Part of a small language model's weights.
Architecture: RMSNorm before each block, rotary positions, no biases in attention or MLP, untied embeddings, capped logits.
Each number is 128 + 24 x the weight over its row's rms, rounded and kept within 0 to 255. Layers, rows and columns count from 0. The size above them is the row's rms in percent of the matrix's.

# layer 9 MLP down (transposed), 512x128, rms 0.088, rows 291-299, columns 0-127
size [ 94 100  99  92  97 107 101 105 100]
[[117 136  86 110 126 146 154 160 130 112 110  92 104 147 163 142 122 140 125 100 116 128 136 154  97  75 150 103 107 124 134 122 118 136 127  73 158 136 149 139 122 135 157 133 161 100 170 121 161 108 126 152 104 148  97  87 127 150 115 142 155 131  78 107 112  70 145 142 103 130 149  99 113 146 112 162 107 105 167 120 141 153 123 189 115 110 114 117  96 148 111 166  89 166  97 159 152 147 140 147  85 110 103 176 147 126 124 111 148 124 111 151 147 113 130 110 129 158 117  99  96 133 132  88 119 124 129 109]
 [110  98 151 140 140  71 136 141 146 135 170 101 158 106 130 135  77  87 142 154 128 120 123 113 126 135 150 135 142 153 105 128 122 191 145 113 147 125 134 117 133 118 110 191  98 131  80 119 149 155 132 127 167 125  98  91 130 128 134 134 122 128 151  97  85 119 150  91 120 143 100 125 150 117 158 127 141 124 145 135 124 134 186  92 129 112 148 123 163  89 150 142 130 106 133 164 157  97 100  87 137 163 106  84 125 144 165 166 141 109 123 147 161 117 119  77 131 129 147 165 133 144 148 143 133 125 144 159]
 [115 148 135 120 104  81 121 141 142 172 138 121 111 113 151 150  97  63  97 153 143 156  82 107 142 104 139 117  70 129 135 123 151 163  93 156 152 125 113 130 133 131 122 100 164 126 122 145 114 144 115 155 174 129 170 131 104 110 126 135 106 113 126 110 119 100 137 138 127 101 121 151 139 111 109 127 123  81  47 138  88 102 134 109 106 136 120 121  64 131 112 127 141 125 162 100 116  92  88 140 132 141  89 109 150 168 165 143 125 140 130 122 141 148 129 109  80 111 159 135 138 125  97 132 132 111 140 116]
 [ 93 139 118 139 117 134  92 125 151  99 109 123 162 154 139 146  99 113 143 179 126 129 136 105 125 117 140 122 141 118 113 151 159 187 137  98 136 117 101 107 111 127 113 150  94  94 152  84 131 112 146 108 162 108 174  73 132  85 162 131 156 103 146 129 122 138 108 148  66 130 113 158 117 119 137  83 128 108 142 115  94 126 137 160 153 140 115 162 165 104  54 107 136 123 110 166 120 142  77 123 146 141 135 111 118 126 146 126 143 111 169 108 103 134  91 138 154 133 142 107 122 149 120 107 101 118 109 151]
 [115  91 119 140 136 129 169 141 114 107  78 105  94  97 110 165 126 137 109 121 143 132 152 164 149 136 141 183 117  97  87 131 151 179 135  65 138 135 123 128 133 131 127 138  89 128  92 144 138  95 156 148 109  86  99 123 141 113 142 118 132 120 111 128 116 171 143 133 155 137 142 137 112 152 164 114 132 115  99 122 147 167 158 118  89 118 119 128 132 155 104 125 108 194 114 128 148  91 164 167 144  83 156 129 118  83 135  87 131 133 114 112 163 134 138 145 159 110  99 154 109 147 109 144 133  98 116 132]
 [135 135 144 131  90 138 145 131 126 128  97 159 136 138 141 100 159 119 145 174  97 128 157 136 105 112 130  89  74 123 116 120  62 124  97 122 107 133 100 117 169 111 110 119 112 134 145 125 117 117 131 120 152 147 160 172 161  91 105  70  99 169 116 128 109 111  96 123 126 110 140 136 111 196 119 143 157 114 121 115  95 103 106 109 125 126  83 102 149 145 145  88 152 106 135 120 148 107  97 124 153 100 137  89 146  99 133 169 101 158 101 156 124 108 141 131 141 104 162 133 145 147 140 123 154 127  94  98]
 [ 95  99 120 156 126 103 150 110  98 108 143  82 170 127 107 130 119 162 119  82 126 156 161 148 149 142  67 121 127 151 122 152 144 101 127 124 140 145 151 105 151 109 143 144 147 150 132 145 142  88 140 157 104 113 142 125 172 146 136 109 109 167 160 153 152 164 113  86 186 113 114 144 133 137  88 175 145 134 137 120 183 114 155 128 106 115 111 134 114 158 102 103 147 138 117 107 119 164 134 143 130  89 131 146 121 136 138  85 137 114 131 127 141 102 162 139 158 180  79 142 123 122  92 155 136 120 146 136]
 [139 136 164 148 143 118 113 115 105 148 106 117 175 145  83 141 113 120  59 122 101 113 106 115 155 113 116 144 149 106  95 130 120 106 103 129 135 100 139 154 106 123 140 107 118 156 102 130 129 145 101 111  90 139 128 132 127 125 140 129 122 141 146 141 133 168 103 136 132 126 119 163 114 137 135 142 178 110 115 155 104 110 137 133 132 125 142 154 124 151 173 120 114 139  60 158  89  60 117  70 142 137  99  84 120 134 142 111 139 102 116 116 111 120 210 135  98 108 138 138 118 122 106 151 102 173 147 140]
 [146 131  90 155 117 173 166 135 122 125 118 105 108 125 120  97  96 126 131 121 154 128 152 103  85 174 130 171 132 117 133 117 128 136 150 154 152 112 111  88 123 133 162 123 123 107 111 127 111  92 153 132  94 113 160 145 134 139 154 126 107 156 142 126 124 117 142 113 141 104  88 118 112 125 146  88 107 114 164 132 139 147 132 134 168 100 135 138 117 166 132 126  77  85 124  91  75 118 136  90 137  94 163 123 110 112 114 107 110 138 115 121 155 134  95 122 127 142 110 124 162 139 185 105 133 217 117 165]]
# layer 9 MLP gate, 512x128, rms 0.201, rows 292-299, columns 0-127
size [ 94  99  98 102 105 103  99 107]
[[145 145 144 161 135 131 151  89 120 105 116  84 139 133 154 137 118 126 170 125 168 133 152 133 129 122 141 135 121 145 136 108 157 107 142 157 125 130 167 139 128 149 161 132 158 127 142 121 133 167 124 125 105 122  85 107 125 162 148 125 111 134  86 161  91  76 144 117 169 111  82 176  94  84 128 190 143  81 118 130 167 135 132 117  97 132 128  86 108  98 116 137 143 168 146 118 107 117 141 136 118 107 117 138 150  94 111 132  93 154 128 138 121  96 155 151 140 120 150 105 123  99 137 103 155 110 184 170]
 [142  92  89 154  91 101 121  85 124 109 116 171 170 169 142 169 146 117 134 171 154 110 154 137 125 128 136 136 127 110 114 125 112 137 125 132 100 136 194 129  88  92 126 143  97 130 166 102 116 136 115  95 122 146 121 120  96 137 138 121  97  92 165 131 140 101  87 148 169 168 109 143  93 156  93 134 163 164 144 128 113 136 108 119 104 149  88 137  95 137 118 113 123 126 115 154 107 139 126 135 151 119 138 103 100 123 135 124 130 131 137 147 130 184 147 100 165 126 113 122 140  75 151 101  84 124 154 117]
 [106 117 132 121 119  93 117 143 135 126 151 114 168 162 120 102 146  75 124  98 126 154 161  93 116 186  85 116  81 125  86  97 130 117 152 136 120 117 157 175  87 153 122 107 126 148 137  90 111 133  89 116 122 168 153 160 106 130 139  96 128 134 155 104 133 146 164 130 140 139 134 151 135 130 121 120 143 130 172  83 131 106 137 132 115 134 145 149  88 175 123 115 137 113 112 123 127 110 120 111 111 166 107 119 148 146  92 106 146  57 105 140 120 144 144 143 118 147 161 142 136 131 180 122 154 140 126 175]
 [115 119 156 147 154 125 143 151 167 163 131 104 144 139 139 121 130 150  62 115 132 178 126 112 149 129 128 168 147 142 117 103 124  91  90 136 127 136 114 146 116 137 147 119 143 149 104 129  65 110 115 127 129 164  56 132 118 131 104 179  99 145  96 127 140 110 141 114 154  91 155 140 117 151  96 136 120 148 109 139 126 142 133 173 122 126  97 128 119 123  68  83 133 116 171 121 150 131 156 135 108 149 104 110 155 140 181  94  91  97  97 169 117 143 147 144 115  91 111 124 142 120 109 133 137 126 123 144]
 [158  90  86 117 156 137 121 152 150 136 155 131 142 145 115 124 115 128 163 116 129 120 139 129 196 126 141 147 137  85 133 157 219 124 124 105 147 128 138 132 155 138 123 100 110 139 112 135 124 153 106 120 117 141  83 106 131 180 161 127 104 150 115 125 129 155 143 156 136 139 148 138 134 122 139 152 109 155 138 145 137 125 115 126  81  79 170 128 148 136 120 193 114 118 110 127  98 122 174  82 130 140 137 114 145 132 149 105 162 149 158 125 129 124 170  82 120 110 100  99 121 141 134 152  98 100 140 158]
 [119 156  78 130 132 109 118 101  94 181  86 121 136 119 176 173 154 114 148 104 124 142 111 132 157 137 116 141 121 100 149 137 108  99 117 126 142  67 157 161 129 139 112  92 104 100 150 110 148 167 127 129 103 126 104 152 130 153 102 114 119 155 117 152 107 123 157  83 110 126 140 163 118 109 167 151 124 157 140 167 155 159 131 119 141 154 130 107 109 151 132 136  82 130 129 175 136 132 101 108 155 177 125 151 135 145 115 117 132 152 142 176  98  67 100 114 145 126 130 117 137 125 148 104  94 144 145 144]
 [138 116 114 120 159 102 147 155 113 118 128 161 170 132 109 143 117 142 128 131 116 162 163 140 161 190 142  91  70 152 138 110 141 123 182  90 114 139 151 163 130  90 158 136 113 138 123  93 124 126 168 110 112 142 130 134 157 124  85 129 131 138 129 129  89 108 159 126 160 131 121 138 109 131 160 146 120  85 160 128  90 102 138 114 118 109 167 140 134 181 117 146 143 105 124 116 120 142 125 160 123 140 193 152 132 160 153 146 120 135 157 145 115 110  92 100 120 126 162 156  99 123 109 141 130 131 188 107]
 [120 148 103 121 139 109 142 138 106 118  99 128 122 173 132 132 135  96 130 141 171 143 139 127  78 157 165 127  92 142 138  99 116 138 135  97 149 148 133 149 125 131 140 108 122 133 158 161 143  95 129 133 141 170 134 153 159 144  93 100 119 121 165 151  98 122 164 115  99 147 105 167 104 131 158  81  97  81 117 145  92 135 164  95 137 104  83 154 132 140 121 137 142 122 128  83 103 126 158  74 143 106 130 144 159  93 102 116  90 160  99 122 149 141 149 116 123 104 113 161 124 126 171  98 160 140  84 127]]
# layer 9 MLP up, 512x128, rms 0.196, rows 292-299, columns 0-127
size [101  99 102  99 107 108 104  94]
[[104 151 141 109 149 149 154 136 136 142 137 151 141 114 121  87 147 145 164 132 147 128 124 140 123 137 163 157 124 104 127 172 108 121 133 168 135 157 133 130 181  75  96 188 138 108 140 153 108 132 134 160 126 163 153 118 117 100 156 126 102 102 106 140 140 140 112 155  79 114  99 153 103  68 146 112 132 142 145 126 165 120 129 130 143 115 127 113 135 146 148 128 135 135 129 178 130 131 154 129 109  83 139 141  97 151  91 146 134 101 128 135 139 115 176 163 140  67 172 110 134 115 104 170 122 115 151 177]
 [104 165 123 121 127 156 113 156 119 132  99 138 125  88 148 119 140 124 101 134 109 132  91 130 143 122 133 113 124  92 131 150 200 159 110 133  91  97 105 154 136 155 141  72 128 168 141 109 148  92 129 167 120 114 102 126 116  83 147 128 145 136 101  91  54 105 160 123 185 162 104 136 141 111 107 170 109 139 163 177 121 136 112 115 119 128 147 154 139 107 122 124 130  91 120 136 124 109  96 146 143 150 146 119 159 111 132 147 122 151 139 127 102  93 139 116 127 129  94 126 143 174 133 122 137 170 127 157]
 [102 125 140  95 141  87 145 124 172 187 146 108 129 111 110 137 141 167 153 150 167 121 139 106 154 102 102 169 128 138 125 120  71  85 127 106 127 146 149 117 121  95 137 110 160 145 147  76 131 130  92 125 130 125 132 135 137 123 129 135 123 125 143 167  76 119 126 125 127 107 134 127 123 136  86  99 126 178 130 110 155 147 155 129 139 124 104  93 170 123 175 129 180  97 174 129 104 175 117 149 121 113 152 145 108 113 151 156 139 114 155 156 119 144 106 143 112 147 130 189 116  92 117 117 124 142 125 102]
 [120 127 147 148 166 150 151 104  80 143 105  98  88 117 135 122 130 152 102 115 154 129 128 131 122  85 141 156 130 119 130 157  71  96  79 114 154 168 102 141 127 126 138  94 135 138 117 128 100 128 169 143 125 165 107 128 119 109  73 191 131 143 124 136 134 141 139 161  97 160 153 146 122 110 157 161 107 153 154 118 134  82 140 131 140  93  93 165 122 150 130 119 144 129 129 138 110  88 132 118 135 112 146 147 100 107 124  99 113 117 107 179 160  96 110  99 133  89  90 116 125 159 145  94 131  91 125 132]
 [140 139  98 166 130 112 159 106 114 161 113 135  99 113  80 135 113  94 171 144 141 187 145 123 141 109 148 109 102  84 110 133 144 151 132  74 107 151  77 129 171 109 146 105 138 115 135 114 140 127 137 163 141 156 122 118 159 130 103 138 114 108 119 130 104 103 102 104 162 169 124 122 173 135 163 139  90 131  75 119  97  98 166 108 131 134 125 120 125 160 117 124 169 120 117 153 136 120 109 103 161 155 143 126 123 135 149 145 132 170 145 130 141 155 135 154 153  93 111 116 163 133 162 177 108 122 163 129]
 [146 177 149 106 107 167 123 118 115 114 139 142 104 117 106 126 104 123 120 136 161 145 125 158 104 113 104 139 114 136  73 144 149 162 124 205 138  83  60 151 102 143 113 163 144 132 129 135 164 121  90 146 119  76 120 140 136 105 137 116  79 121 115  89  82 113 131 152 156 131 119 126 127 136 117 135 118 124  90  97 179  81 163 167 118 121 103 136  76 129 113 110 140 123 119  81 116 133 117 109 147 103 139 149 119 129  99 142 114 143 119 108 151 125 128 126  97 112 118 149 143 146 112 109 146 118 119 100]
 [118 127  98 111 110 146 142 107 136 124 156 166 144 155 136 130 128 112  77 178 159 176 127 197 143 139 135 163 135 106  85 161 149 124 114 143 149 104 110 132 141 126 136 161 162 136 121 168 165 184 138 152  91 123 139 114 146 130 128 104 113 173 145 137 132 134 127 139 112 127 113 114 151 142 124 144 178 149 174 181 152 116 131 137 156 107 119 152 140 159 135 155 162 111  71 138 132  85 132 124 148 157  98 126 153 114 155 142 141 100 161 138 138 121 124 109 111 115 137 134 128 149 107 133 104 180 131 121]
 [118 125 141 129 169  99 133 115  60 146 127  71 165 104 108 158 148 133  93 140  94 143 157 101 131 140 121 115  96 129 106 136 141 117  90 164 131 119 103 115 130 115 172 116 119  90 163 102 133 158 147 117 202  91 132 130 121 129  88 118 126 132 152 129  71 118 129 177 112 190 120 143 120 124  95 144 144 100 103 127 105 140 149 143 127 152 124 135 107 121 111 129 130 113 131 151  73 178 131 113 163 133 157 112 140 117 135  91 134 142 105 147 132 122 137 153 115 111  97 132 112 160 121 114 156 132 143 136]]